Each number is 128 + 24 x the weight over the matrix's rms, rounded and kept within 0 to 255. Layers, rows and columns count from 0. Numbers have three digits each.

# q: layer 7 attention query, 128x128, rms 0.12, rows 105-127, columns 0-127
# k: layer 7 attention key, 128x128, rms 0.123, rows 105-127, columns 0-127
# v: layer 7 attention value, 128x128, rms 0.107, rows 96-125, columns 0-127
# o: layer 7 attention output (transposed), 128x128, rms 0.146, rows 96-124, columns 0-127
q105:131085123155105095129085085096122118144103126205120118134132150119101143159149054139130077129100081120150107159142140084121140146113122097156127114077117165131118081096151110127120107146119161129165118127120092110169174105089116146165141113167175106166114098151137188123142079101126150180173088077111141058153094119117140097145124136106134126141130201177156141119146081128125156147162
k105:132113137110154098106130132120145144100155138149112157131138139138103173132127142186136099128127143077150121095122182095131122141132112135140149130075132163185128140209102149098131138122145141150158095109115117094146150098074122192172152096142157102128115106137072138140146078152131151087145132084092134075090100037093127083157149086147031112077166113109108150125175149156155162153103
q106:156138109119103177135136132116110121177158120122141173126097115095098147147127115130172150169100154138103137125200114150153086162174134131108108087148095133140174148095151106136125163122206079173128110172129129110141119123119062076135148107144101108124132181108097158145067141091128125188112093071163105103114114162153096171182140201085090148141150114144119117089060109150164106128108
k106:128084129137137153124160153137120200129136069132127119159089145127103138181110144148152115160087090131111163126101095204173102090179106119119097101115116137125070180116143108126151129139099139167118140138101087133107094095058105105126130095121122122102081130094070126117142173182128147139121081125172108134119134141165151158164152189094124094140182156139181141128115123152120148189083
q107:190100130126107147108111068146108150114130141125115154168092132132105176148149140165132132091131140125102140166161139155147178141123154106095092176154116064125093135171143152116166157152059139130149149142137111123103144142116121118107087163122135095159093173147136120107084134141124070110089135186113077119060091139093114172142101191161121062131152180102140132117181099116148170119153
k107:138147110151152135116141080156155138147154133121132133093108073142107109097140123101123138126165155089107146137187099154206153143095092082122135116137159064185121118179141170112147163179087165143142107121150098161102122129094097106141151130135200165126167165119158121130124067098091072132110114162144090115094104097144127189099127166141149086140130116130116126126145091129106182094123
q108:164181128149105150080115121084152102128078130136114107153057129137118139106167177154134144116143142113077100146106144087155094120103138131131074133133124139134112122112171146115119196097169100158134111065132138099135129138085132147142109095125110193144156133179120086170163145139106110106179199109126108142099133101110098172141169113152117130113134105159116068152097103161129119113136
k108:117144118103073187105092142139162134180094155085119092123084138151094106140152123165143078108149110156117145129055160134093168157086095135168114077143146169105134134087146095088137150118180094159159160122180147146140123180142109072140140116143186130150140105150155073099153175164081138118122095118147106111109124116090134172147135094145136140161111131155155141148192139122097144112081
q109:099097129105158159094118123099188080161116115089144166109124122078108143135125126155116097149104123112184115141093171125093082177157122152186144123130119090098081166193159122103158136114084082119119082140145162143114116062159110112116153117141092130100106124124127156078111132102187099175146142139155127190124180097150098102142074136124163128119114173130149127154119135111136144101158
k109:116128161145180136125126092094137130102112157092083153129140121117095095113113168135113087195153131132141117095133087128121100103130147116181172105134138074113142163095167096128174196128190111106116025131108137097128136108132115105171102106132105126163101167113150148134142141098176175123104099148127128138106138173155074142077160131121089147191118170115109174132205156125158145122147
q110:113148196099150103107108157149106136120097063059136122108145096077174179149096124154145141142110106124134093138167116072158123092102110116172087130138102094159108150116140132134117114157159131151155120124077118146149097169096173098112111153081113185123118160082131137081157134123145130100111123172159090073149096124165128119136133109147112136157145157141146118154100084182118152065197
k110:137127165121149098089101099146126178174117097075136101072109146121113105166108107161177149142156148129128142119166104088143070139158116095139135126145114040175115126117142070156095118084119135098096176096148141067131132165208187120109101103100153135121166140116097166075175112150102178093163125120125137139103119122121149130135168086162111133137120092125145100130112152131109177121169
q111:112102107138140097134125187124153099101138136130104178147171124151066162116144132088144136123141135080101125093071104104157118207112128114131111104117128096134121172093118151127125105160180198129134150180152120122120149191126186159156064117148108140127097167129177133140031138154121111162135115125118119104143139128147111104156142125110184130108106083090182085180116107099129135105136
k111:154121063153115155108105166099160120114113073091070202155142146172076081133179140169173144113088096161129098102168152080154155143111101126211127111119147174108113112115180160103107128178099140148074080182110089119122105111159163156094154147124100115141131194141102145144118090163114118129150114104124148124074139163139149149139154095118171156097114144075114104079098166110108154116122
q112:104115134087193181088151070129159139102127118143139156161114091122134112106105159148177149176133112108129123108148110140153139098088106096153127103176091209167181124105159086105111169105073152088105169083137093096093155114140118150143108150157109071134127149111172086061177157135114157117137116115083125106159163124117162152173122164141143097169100111121194087156156112122164147120161
k112:137127119071136142099141127141160083179144118083109138168097085079099111089112136097122092168148194151102151116145086175107126096166109112153194147178105144121089093129094143110149188142143200119166152114138074150128112155147117182123104139165122143179093146145102125163177118110112130083133099089112150136166106094140111071164132102154154080121110105099166078159081139126124108165153
q113:097151126113142140140098104133193142155109135124170098183147123146107123151107107140117157106069157033096062113142127153131168143143091111095124114115132135130153081155147102128135065130125135127149177119140117095135130068098121077159101137143106156114115134104192117128136136167118168178125154173142184141134091124101122168084148158157152190150101167122138170122066126072139096077122
k113:117155174172104111103190140134143123080177132093118124108142107154105115127106108200141151076081185099071112098142146154109107092163115120132153149144092113126162127119105090127118131182128164157154174161124157099188072107111108124125124122141169136122108094115150131135154116125150140164143129100142141106167151113095064105110165116153203192188152176097120143071109092153105077132125
q114:115202136184110126166095115112126152132170135125161148103200176130098114144166127118146078145097134209121088110152140135072130128119095123183139141143106110106157102151096118113123165149092102142173098127134126119103146185104093130110129184174118114100181136143144120181090132156147168044111145139119150126108159150141160134122085080116074141175137128124142034104105151123119096095123
k114:114163148117091172106109137151142150129141129197145154054161072116083164165100144141111111133140063121124109059160116169133136109143106184175127157077128131103101167127118137121122137138115155163109173097117176140100171138117094127103101141148083186058180128169103130136133182132143111147122157100142165107106091144100089135110117114091126081151114119151114102117084174130121148109190
q115:120097122113095113076116112106129130102088126117103142150177127174130135161103147109122168134139108116102151114132160118114107111188088160093176107138128052204126109079111105104086180171135149095147133097111134086107116153166139172125127169114168092123113107138146111162141170175199135144187107149126076102087150121123131135156130088111084160152113129127096193125104129094107144161178
k115:114121140091129103129102099126124145142071124135172115105168121177094114107148089112171099070177112097093169127076115152127105115195101114096160139089168133171108114056088204112106139135116113187139107134080102126096156160168126156124136172169108079173118087133133117135064115138175137175165089135121148108149138135150127106138113125151106151148118163135133168115104131127136141134182
q116:130131079143110125148108107135110062113113095146196102068140128127159169135111140091171114111149133107067090124146128165112117088133146094157110134138118117078128136100101176163134152175162158135113136113134055151125117123148128132154132139121156128120090186127154128146114130149156109098149155156089131130158174151128083163151104115101141181123124150104175128098115049132130144125103
k116:126131098145110091158137115120131124136103121072170163078133119127151137139118186121162149086182066094101138122090125083155129079095116127143140161133117091087137152107142119160149125148111127101139143107183112161121129106120134179134088051196160103125109161107109143092124111133164082083157136109141162120148142122089169137089105083135146135099142154064142158121111125113157149149101
q117:091128101094139134139116115131169167144156160102110132151117071153149172131168126057111125102105120156163085095128154137167099110091129112152188125202101118094104103085192154125117137124159083160166128142135142173133093157138092145107105163103162124108151151133125159135163131081116089137102141087107111150192110134093124127149152121128123148145102133104140127112157130080138114139099
k117:120027184168097129116138155131122110184117135153078113132165127137119129140095105054159105112128078125161154093145144122171139122147148114089161127127103128176091092101133103157180115136184129108131172167131097125144102089132143134128101153113165151158154156132123161140103118135118168110098149117134116106134110115118148102132040092105155111162119126102135166086159149100100147141105
q118:196134118130133146151131157122172128174076111129138122122147150155158172075122092162113145132146128133149086112110118143178140128122124126110157133070124132089123101155102135103119128124130112107129104096153134129176134130115127105108152128143100123209134132131107097108104141121130125114111084189053099097142137174106135124183103156123141210163099099095122121095155158097069111159173
k118:140096121116111132147159170149147136129117135145136137113135114079166099126140058093150152163134129129144176076080123163143135141164123125157163095118091111075111114166127142130078106155100163133150123119189167128166140161087124143158141151201113081144105105113112159134112144161125147101138129157063078103109139192107107171108140127084122169118147091063110073113191124150126145103137
q119:084136177171089172082174153135062161163147173122088144127173108115146128051114131127094084104156152101154149137067140122147146161111111085157131129169115174156120136103112088139092136144135165083108101146123069132145106079114112130144139121111110138111155127159093094165133149092108071151185151145164134114091147125146147130161096174106115165187145097130108113096119169140147136098135
k119:112163176146114113141092100116076160175100162114142112107161159132111158091083164096119113203128151087143107131131165172104075133118151115187115124140150186134088101104137121124097127134122102110109119096126144164168080124075144113122146169114077129161056127162078176131082092142121081131181155137176096152081095161143153121109131115136150122179132093142142115142082086141154118108096
q120:102111158159127108116111156155131150109163107103078100134098192139134131169100124094145094079086124184142121139166108168081093131111061136090161081143162129095105223161127170129131123138154163135107084095131140153154118072149108156100121140124074120139125094153162136127141162133116147134135170118174137080188148141116156158081168147084137132134171116116086049134132080100136114156194
k120:133142144115109141149097135103116119109130122136124120093113128164181079171085150162104112064122160151124157089137137139083059185089156155035109123109139127143054137128182102135108137149148104142127124102126146155102162140134116166179133153090104159145101167201096113107122132120096141156160105163126120073168159102128097104098156164092184114118184145072100135148126164108156166131143
q121:151143100139094174106182102145115137163111154132162152109109144102083170125060111096115073163082142140158128116141128134111096122132106162112159161138111147145125158188162127121077155158121113159125192105112165130146115147126152071120082135098135135130125104152184105108106036072162088094148153146121126138145181116130107084102141159145112139124116108130114120127137102097107168134092
k121:140063110131132075093181154105086106176122109135128129087139156100111134123138181133131104146059081126101141137143121134124159164139134124127120174156124090122115153141174094118097145157134116162123151098113143163155139136160123112137111123161126163143088124114144090138065049164093080126124146146125137144173140143146105158074140170138070107172067117149114144122189188127127101171138
q122:130122151132117094158104167100133146147111157149118119167108124116135145091060171146094171124142118146128128136129109165141107173179150106089104144168120093095173159136120131116139160093182145170126112099122108144101128140083122168152104145172100126124143093140141116107122125121139096085141075157169143100160136117096181175116074138119104152156141126119183171151092063103086156091053
k122:150128141099198097110129124132118129130134124139085135132122113135143200089097138157179137082131129187159125137122051100106120172133143110107159099126142132141073113094088120126131133175135131157125099159139152128142205108114095132116135134171151130094123078112143104125168117159072089106113119140176102117114103162116137150147101108103144202168129165137146110113074166129101145104092
q123:137087167098182198125126096156103148143093145090103084097151186082114159088097124169122176164184137082119099142159178127084106181092108067159101097117119152139168149125134173136115142096134151197148099111078136130119136138172146129118109121139137108113142099144131142129124177154113106101056092127113166174118109166109152102144176091119153124104116122143102126109181143115082168167091
k123:112045060078109108149166138183107067135088130139154077121151128198105122140105148096091147192065174129142133152064147120128133174117147129185158076075117081124114110121117113175148183147086176158115117091108158083077118129158161122107126137166157146092085141127145107158167183128126124093118126141126121103117139094125167080127130133137122151114134154138095095106115122088117146109089
q124:141114108155110165118187077119151127086145082116096108132140119109163176107083102152085134130111128127137181137182169099135118134129099135127106168126148146122156137079138114121148135191115092113134132072142126135154097099118114118150035140158142151154125195122191100117100121140154118151131129088102163178116056120118144085146071127085152140130190094157113113168105142155087086121113
k124:106112118133123148098122102147147164118096111100110091076160150147130069173156143177119125118124124111151150153103117078176179087168144101112184114141160120139161147115137128119120134161129138136154091130178105145169140136087122124075077115150103084097081139177079127126171158147142061150096169137097083138132102081195116097102096116143164090143144132160140118195137155123129108113155
q125:129188118134132154129114169163127123108108144120105103186125138159141142168122113128122127134147120080132131116147130111146099086120134084104141050113097100124112115123147081159156120145070104156102170110122133187128179129105153121065145135154136141169131100122056098120068119115218136125128158053096127154168134148107119158124131181129158106123129103201113084083086135136100169089126
k125:120089125098141159094130158151142144159123101161142124152140131113155132140121114145071115116134151147169079102107145135168124118098129094105055064098086112082102091172077052148106162108131165178125143145102076150134090132158147133112132115140127120166153111130122118092112066103157117164122116096122143094097089153139154154047156100203171150144179129162112119131170161114175096171175
q126:112108095188138128172176142074131072221113131111135119110154168116143073128127128132189123123114104070149126160143105116071060138140107159119158129083146128114164122132112092137112153136140141142121135115198134146148136152117081167044082170077154108125142076112147103102132148121149180136128117141111109121078097173088116138181148145130161109109105091130161099135159099121164127120130
k126:173087092121135137133128137118120118097146145103138099117135087044145117127155168143176157155098139135155201169079124099136104155167115131166109175086142131129116122090143129107144128105158125152131148114114095121126100107095131157062163146104133095103141077150138149163155123123164167154110088123147167123103127133042097152065111173140158103172143076093084124129129158130180148133156
q127:174115158119098159161137136070115131117131124158088122082166123138143143069106159152148150162103166094122081116119129140158112123141132116129145100174222170099093158156113115115115133090082137111138165113130124132097123162146095093114146124103136130145197131076095157176106087147124142160094154069160084127143125055119148159110107105098181113125166154125111117161132122114102128179176
k127:173128078159141099185112109069124104129183115164132143119156157097126134144155110108103103165153214132099105112089058160144089087102147139083147096165137154120122164124151099105142120182165132101158157186116101117095133177126146089113131161122128103088171120125091116146113156150129100114122179146108172123119110095120109113116157127122132133124137161118196127153149182105103177110101
v96:120136147124101146123211221126099132124169103140114168176151176173140129109164140081128118147101126134100153108144089078156159102138070140134117134115171109146120153096115110131146141163096055159108136083141181122120100125115113155170149140088113166158096126120088032141093116124133143148120107116092162131086124088131156136194107154148134140111155178089098145208107152131125118050073
o96:071114133135090093079159090164108092132110136106151144156084077104092121172095169127182088116156127099093143088136113111179099130092165082153132133079135184112122091140139119098177155135155117112174120146164148135126099118140141123095115202090179138186116072108103082124155159143102138089146123134143193110156119143111153164143083155127118151090098145124150148127142158189119126135178
v97:095172112141152108097065156174155171189060107165134155150100114111127169139177079144136080125089117108161204107148090140099101182140072105161098068155151134104129134157120161137149058095206097071150138109141126105150099151154141106113157115097154112118053159142174143128116108158134108174140163099107152167112116196159102069154113157112118169145089151139133067139146148099147144101119
o97:131098159086104139116128092127099073181171081152179141143109187123160161118160156160139110153082102114115142154180176168136110126117161154025112136154138137112094160134160114159116141096074157153180150107166142139114097128149045178120142109133100135074118077080151113149124154107104117126095138126112150117084120151129117147128096065102140160174111143079147115102145132136070169166124
v98:154110129107103123110117160161189124149070117100172151154131147135106145118169151129131181160184132138106152097121087161086112162167157122071138138063111137086138155152105102144177081114125139146085188137129132126074107099127130166074122111122146107125123134179125157120114108081094076122109140146113092192060141126103109133138122077097088146172131114100088128143181096159103061151094
o98:125146179070091129140105156118114070127124162159112148117160119110110098169123178150111133131124141159155155119175169194163135124101126112138111133078130133105093212179119100151120098092106132100176202125099147159110170130132136063167108119122083051068162134105116098063139126131143146123128125065122142112136098116184131164093162115109146147133157115093207143137148114145120149140173
v99:128092187172149139104123105115128146179162145118150124143152093070090108120147086148141107130132146169101122126072097089102147228152153113128156110148145150152198148095139105129201142169151154045067157116107175113101113167087110095125067128140131144120080110151100127098137125095133127191134147095136110053194139171173143209131129140106155141056133119165069171091107135125133141125093
o99:132163145113150094131173173127096104150157166160151059124143063124132106143128103150118007118187134101125149167133126156128162104118071141122131055127104072132169104149107170098173113116105179120118135121207122099135141175133142163139123133107127165158136154062122154092130168154171133103082121115091158138073112083142070188168082094118174162117141140073112070093121076111175110178115
v100:093111060135106120146138146166112197090136112124105135117142079157146115162107145121152114146140124125134138071078124147117101102095122157150164129167068181164153071116153110134126107112136165124108141157145158071088152109155089134122154137155135138147129100120051161176121136106133103155162104154128105019113148141146103157144115127190097126103097151072096143189164098145208100098130
o100:082121131155147187109167149195092144059163140106146151089131116098079082098130159119159102082073161056179097145086131151135109079118092172113095157129171114122136112159135103203185161101174138163107127119103126125099112169167136116104098131138143137134126133113141094105122134145114161123134086117062089154132143147118088138113072122136141134097176202119134108144134150121138158073140
v101:137090168140152121158184023100139168109119037165102146121116156105140149149081090122097145135116099105110141114103113161094132130125104134123075178224138182086147147097113111122181146101078197091087149135176132136096136152119189125173089115101124107142112085137195087150163147200133110085132157103142143066037136165136130092110110127140143110167126137120107165156131172131107103118135
o101:170119143137105098139106107125103197111119033116146173133142149072053134178137162114112168105174123152125138195185122149144127146145085130101083098135195088136090123101104163136179087143133161081118150131139130162159152106070172132106123156157165135140110140076060131108149200105138132135162146167161130181151160170163119072166143146122136175123108133154112102097156126136167142090146
v102:144130173100190188132168115133131107089109180161008143137122068111132091102164136182136136135158134045135114090155166147104104129123145102140126122124116097131163105080155169138080115086124086131129140149134148105118187145084142144151063122099128143113161095126122119140092078135120104129092142173103141163163134191077109134183119156130092153115127134155123146132107166187119147120124
o102:155148121106115152154147161144117152066158087124140119127107157112168157120155128163160110147104121121067154103140094158095048143165134175169116076108098131090122143170167146067093140122134186108093188133158100095125077092149136130128120094103183114115182113112138130089110153106094094162115135072121113194131121164116205168145139125152070124134175093115084083093116132139115148137145
v103:085063132166147096142131163151141155077074123117102096184127140142123138082153086108169058080119141137136152089157133077125110092113180085145143127116154158159093195126119141135105100141143098120069124101170138136168125120127141098134089142166094152092167131091137118123117121111145129090123175052186118132132134164121127124110155104112132134196148113197113070151216084192153118093148
o103:113076144128151166110132097108174145108129203127150115101136128074131127153133134140216180108131175138099152126172113139081110071088102078121128150121119102150153130154084137203109121114126156137130104118131116129114139134119118087193126124160156060202114060063152127174114147094164085156142130071125125121064143062109152109133130106156123148101123117127097123076166099149091156154104
v104:127087089178133110052152141147098107117146185116110159123040148163104171149125085083107169131147120182094141120128125105167095141158130116140104100188162151195096093135113096133111132074155129159105093068129152102095117102099155102106114176208154102108139112138135165139101163105072099157159203160148180142104133116128089105138192122116119153143146108084202157126116177102136115096121
o104:071157079173129123102091133136105111101130138121123163161134151116174152112070107123152135105109150137118121141134108183124141163118137152135133080085121100108161042177134103159096120117053114121088140094162153115150109160186094142114122130193175133113137113147140125169139174072168197108161134172102131136131067112164087083101139149153117096081112115067184150174183107151123140158159
v105:142071216176143189144124123153143112163130113139142137184125176099142132104130118075139177068166174121140072121168107160163078104081118163164191143105169114124138104119153153118069152131145142132104136116111145156154098147167118145110132061102189049081153101131148061129180136155153150177101090129155113102119120095172127134082197113065094138094100118105117144133137170122127131133109
o105:130142123173166157126106150168139136180172140158140104076091128101141096105112159179099151161162144158131118097162176110097125137067147159162164107175163088171110128097106127088103123180158143072097146137094149095113100134071151177169127104114086072128094128097102126128158115089079178138141178163154119118104131141119140138141075114166094183073151144190162109115108107117057100113150
v106:121116147116129198173206111143128056156150074151144120093117104130132138134136129099131101134131091196114152169114133174185096176146133107169109112076143119124132145101158127128128082191142111143166088134082123115108109162186079150124078117114166110153099201150115126091134087142125125134129173122164136087059139141123151126156113093163103120154164083132140071114129103172157098093145
o106:125114121145104127148105144108187076129185150155149106174132145091151123135139069140096114106166097090196176122102130130145117093143151080151114091113117084142135142151073104140138117172120140152154169119110142087105117134145079068136151109148114159124083114114110083153134117143044115100129121140187157142169146139106148082090174119136120213107151148107083155158083066112185132117153
v107:170094173102152159154174118152092163084064136185143135117118119168084078090121124080134114116152116155186111101173108089076133123143074089118118152078129142173146147111114140138137086141091159164148117096117158091128124199107086091153166106128119105149091121182133185111164104142071148074134163104123128181127133113139139157023111119139204115122110140114222116178143091118164097134121
o107:150111125151187168118112103117156158162130138099124140124114129186173093197122081119096141158072153092148106095112096160105137135176097071152126084077118086117104139093175146171153130090126142109161191119124088109138090158105132113099146121122156109103095132159135089086088132119156124078153091145225127156082130169169086186118123102082139140052113067133134120116128160115129144171150
v108:134153085137159147126100121126143171123066069198131128091096162126126144096098188068090165083125104132097089102151164096171164177122136171176148162143191170126139131089093069128146094112130139095122148089125130107123143103139121131075138157119143147171089159110087223206149084153141119117113077135062082149145141106125070143152136157104179154136149107167111157123144116136115142091147
o108:072100162168100100117134144150092150143121143134173148132136129160092132138120108124145168121209159137115135139124123200109101105074145197133109096199107104069083116123176110114170112091122095137131110111084115112089140103124118122086146104130140164170187182137160107065111110171189091125109180111169161105141085117103105150105157160072125128159094146135126127121147151123146129102193
v109:078119131112121169172095091158101065121171104085113127106105171054083105096091125083108125131122130089114154107121163155126223109145104141139138151155095085144082109166115161124176072099149146157135114159162144126175158207178126152125159088169089146077112126151095110135108093111091168159126114129213113136084098130147112165097135140086172165105160131176076180183116154119138140130089
o109:107192059098061138157140087145094085179167117141092089103182077106092158174113147078096159148147164115105141035125126110089097124145121121052119138119151087152109087056179088128156111104181129147062175134124157140139075108084146126099139169176104127160116113159147146170155138146120159128134115116155158122133079118165135130163085115105140151136152159132073152155161171083146098159172
v110:161171092143113145079081132116077128121149131183105095123122149107124116103101135137142139090137158104128141106144131111112143148173144158141066125130153138105110117075087164136160103147120127141086101141060144118118090146174144091123193084170166139193177105178105125179183137056164110134164148097139106153137131130166095099167069084117147093151132099102118099098151131175116180108107
o110:107155132165144153119100108153135099139118174100157095084097131142111112135142140136107167127135112141097133141135145139149135128160081186157094106135129127081129086117179095223152139128106156108117110127130111151131056130117114116150147129043077130118114101143109159108085115164123103131091124147125128113197162077139049081105103162145126156165150106135106167121193123156119154205114
v111:130126162072141122129183167159100115090119097128084144093205124158131122140132086131140116187153144159139128138078126155110172154115174112145087127170100122134166166177179093117062082131143096104136137088117099153139107111110146093171139085145165151119160118118114178093129149087126068185111041048207144172137123115149096139114126078120112114155133128114147184124141163103109150057133
o111:158149119097184111104129155129146163104106124073143122109089161168096109112111096149132098116128173126096120110123132103113121089129116055133078162157164099143135117153109158142097124180053117133180185162167108148133053135144159185143136104135162106137155099153169138115147158109080126075180137115093097115116122088103162132115104143123100142144097159098138157153181109118113120160213
v112:137128062137129201052212115166116074146115141114144113073162109117110218111140183146077121094167119134169156166131112090103101157099093172168115104131073111227095202151085130112123137111076148093123153184150168132176100088151111060104154162079145160146140157115123079136129135118124181107187169101100080142115127148157134100158117123113186141121121109084113153110174140077124082161129
o112:068127105092128158144097054115079103146115089108134165120093167136187147127075133142111161104196163172077031127113128144147185124143117147117211053126187109188157164108071122149153128093130129109110138151138186123113099145119164096143130117062150198126161102187124092091130083133126116131099075136151105087088185130072146124133135157113128131128170166085147166131096110111149100144141
v113:135116102081154178109109136120111147079185129107138124096167121110147061201138117100172149114137093077101112138118134146110132178110180141112149139140089129081157103150078161135133169148203127109147112036108118123128131099128116087163096150136125165116153134077127162129125141085066135123118127110095126103083085140150155087105170100113169211124113149147185161159135143162166119130113
o113:102149157094111146189121156149122186095093125127097096141102100105114137067102107097208084137153112117133133109157116139100130144223163083110150126207122097152155097127131062076109171117105118135122105135148122132121106091180123111117096105113142111144130178120135086132084116101120143097164148110094147079102167119138106132126152107142160148089080091158143167123141120136184139155143
v114:149170117064180105116105120139121163161127137134096093132069126133093110140123098101176115136156156138119125164157169085160140089087193142156189187173104143102103173188196089120107100208076101112115143163093146111155154124127172141167088137152138119074077093151105079046130149131148146147090088197111121139117038187157102073118118073159116124161143143112125128099123171102122158109118
o114:096084150121085147142096158109127125124033149137114108091084081184144161138193152144112104152162140141125135134147086085051022092147131155178152105153156089128115051142157148170126163164125131135123170153066110118131184097113120146174119111135123104124180085132148176183141161114089187136094107177107167180057149136059109102166123114145105098121109117107139178093219106125161104100133
v115:108124136119127095153091076131132185104139162149072119170115166150106155063137154191139135127184149144116149191114125120085157130093103134160062113085104133118127130102118145155152082170125153101152109131102086138110153184135106123069056109148120103129156153125116133154058166098121164140141129095047096098160133156089120110117164179085113108149163123066146190150115155118112102151136
o115:146176181181146169165160131143108147115156113128156128148187142116135122157112106147117163131135157175138154188139098116087128113111138145173131090131080100143097151113177109140134155073161046176087171146131125116122097145109183100143118117141141103133071072120056117134179106121104116143152101134109127095145147094119117156107117113118142079145121153022153120115135128143129117100079
v116:153133129113138100082077080109147201136183092114111119128067074109154124077110145099144140110112126067126112109056173164124153180127171155157106090105158106148108153131156185121169131165128074169102172146079114126117114134126109111175111125157108077149119113106161144099101129131134112130136142162148100180137169067153137140129135104138169129061142166101130083156130116140161088113176
o116:162112087120141045147147140107151129114104102066101096173183114131138121057149143100093151110179099104172135077180125136124141156174126174138169138134126176144160072140093093153166067099117160172155157133101095107107131113133159121114122120145083103157094040109166147097136118160147084127085128137143100083132120137142089145121126103182130111125160085165166083147115124143124164143129
v117:147086123155152144121141137146129043101126153157169099139100096157139150141178120155119166146093122075102068114137092133085118062121125135130119096114177213142140091098147133129120123155135106172095168121168149103184133160124132077114139097146139101137133204142138155117112103070086167166141031173130121096123119126161180106061069114126139087159154114076082102128102108191110141130150
o117:157122172162137138126133151128155130126169231115163135073089138125107132117101169078089058086075073148113130184142139092098187158153139161156147111142112174125112097105170186187135105126160088091097140146114130149089150138134151095117205113135151133151139079080127111104114111112117154125100148090168134124099104138167173122137152173116132150120186111128139137129073146058093112152174
v118:109120087118103127083120174174090134125128089139091162171126072057171109180156130098105098120142118114071139180164084142084129146116124117095120130169168191103116121176143125136132156157106187145119096107125190107141146124131092165093113139093126104089113111146129193122131150143166151123148133131175136174159078118100144122145126066151109140086146139134166168124147128136040164180156
o118:082120152092136098150101125166118114125156185151126136149105131103095121124092126138070101112127086107077130137100115140093143112169129103184167109090161149121102148166060109120138172117120091131077173123139141127166085091144124152068136105169096128094150113101175195160148172161138071155125131137113116122112086170143129131149140203112170184105086083145162130121174157137114098109050
v119:163147097078116085188126128122156106132114125123109062117124163166103127129117086098134110123150172142076161128092103182144119126102152184134166094100151089130121109120089149147112147112096107124123129178141161139153126065105141132164075128102121111119085141123183150141157126101098146165147116048152144131105005176121085177129135129172121089073153146091115092162085134117177160159169
o119:115195112104158073055140113136163105184125091123142153137140123081154129078132076050100104147104157149141128132132140129095141097170159106165085147174159133135134072154083187155122118112126151199156160103114156096109157140145166115124096116107061104127124125079101103164129109147110125138156208092112114176146114092097141111157129165108136078155120073139112132094141156126153163096159
v120:181097197161136155105075167144095135098100174171131099105099146136134177144163150152102143136108090133113144191153110142151165067092105051153125128163117106093076188075125154127115108152156179091149115105131171094148119138146155172122146163107077147102138077154104156097166131112131107118107138080101142117120156110139104182132138099156100142135148161070105108127164088029131097145135
o120:134103119125161165134098080191139120109099179124172137110120156164152131167098155134117109121134116134083159127090130122109115118139106057114138148179132126109137127127102059100129089162136133113142149141035129132174100171116121171139156147105139174105062114051107101193168166096177112147099115128141116163109101152143131124074128158125159057116142159128180065108127139155201130157187
v121:116146116160193131104158116103090184152132226134169140112158143152145096081127129133120108126143095123142114102087130138092151092107091141132137085145197168128126143147103095129144105165128116148155118154159137118080140119150139152138063101118102109078133124100124149158178081088074160178107098149134170161120173129128115121166153087119155110086115144198086105114137174101113149208099
o121:116165146090150091076108130144184132121107182099122125095108165149122166100172132136111146116165153121146114146158130127155114082087060164124118121112070121166102146122128143120102165114147128107083151106174105147149141062151123132077129163142168117120070108122152124126099081117116132136056126153119184124102116169107154168175152114101171107163141143134142131094137171135169150172185
v122:108128128149108147074102100099114110127101122171137145112118176061120153097175126124127080120105113177142169134115130143072113078151098085131165179143118126166142133134148117170114107128128123103112128127076037106119162092070093131173173188138159107123165202123127088130147099149101085077133121136116115129069121147135091166143128095121115135124152180146084105101102157096107147121166
o122:140097181070136138123155137168147111123104092128145166137143137124153132130141088129125131160168142081105156132122163141135090157084126149124096134129104129135139076125111104202134098159137081119111052104069175182137084090114125122119158129137115120088177132150129104149110149103161193090098176150114073179112182142132142133121164091121159165112069130082059077161097124152153146206132
v123:123125108109142192189200135144130144134112128121185088153125157150126185119070131165150126182117126123164111113116153123111136117136097129113111194142131134072139139122125137118110160100127116112113145179077130128194166103123092068155055118101086068094181172161181173077132109062193106128132123110101114116091190083114148140172163150143160161120125203084136113158129082120091198126124
o123:188105121116179170101214085206148130090111116154184085179125149139095121077164118099117106110170166171117123109131136059140105132116119125179201117065109097149081129111134141111187109117167163072170151126174118142113164157104105083117124098120117100115159129136185081153157194102176127121109102132168082084166115138125149103091167128170132077160131083124132108135124089127130160115152
v124:137107141117118096108114126153112151187149173095115102170152130085126162181121177147093088077149128171166107101113143197128177158100139112159067192077169092085201126120104160112085192183153128092148142166169108102126145077138171095096165172088151134154119154103091142129135111133140167115080128184131153126135110108141149106078129089089103090106132138096091155131115160209096113101110
o124:156157144106141087116156095134088170161070142120164107137091131124142092114088138133131141115097129105092191191075095149169089140137108141141150136177128130128077132066123139089145180132140173142146122173125087130159123066115149106127160127134148149114069146173093115087175134130142156177057108104070096096130099090063168100152133087109107181090163098133158134177129113131094085140129
v125:131059083152047170075154169062153137147132091170147156100115118111142121068068123091128117099153207095124123154135145090115134128119096075119129161111128111090222150111119154125108119118107129142125131134141141104134193102172167153147120089106125156098152171149082099129133122144058184191148111150139146187087101113113139151142064199116116128219152151146152114131133052111149095184161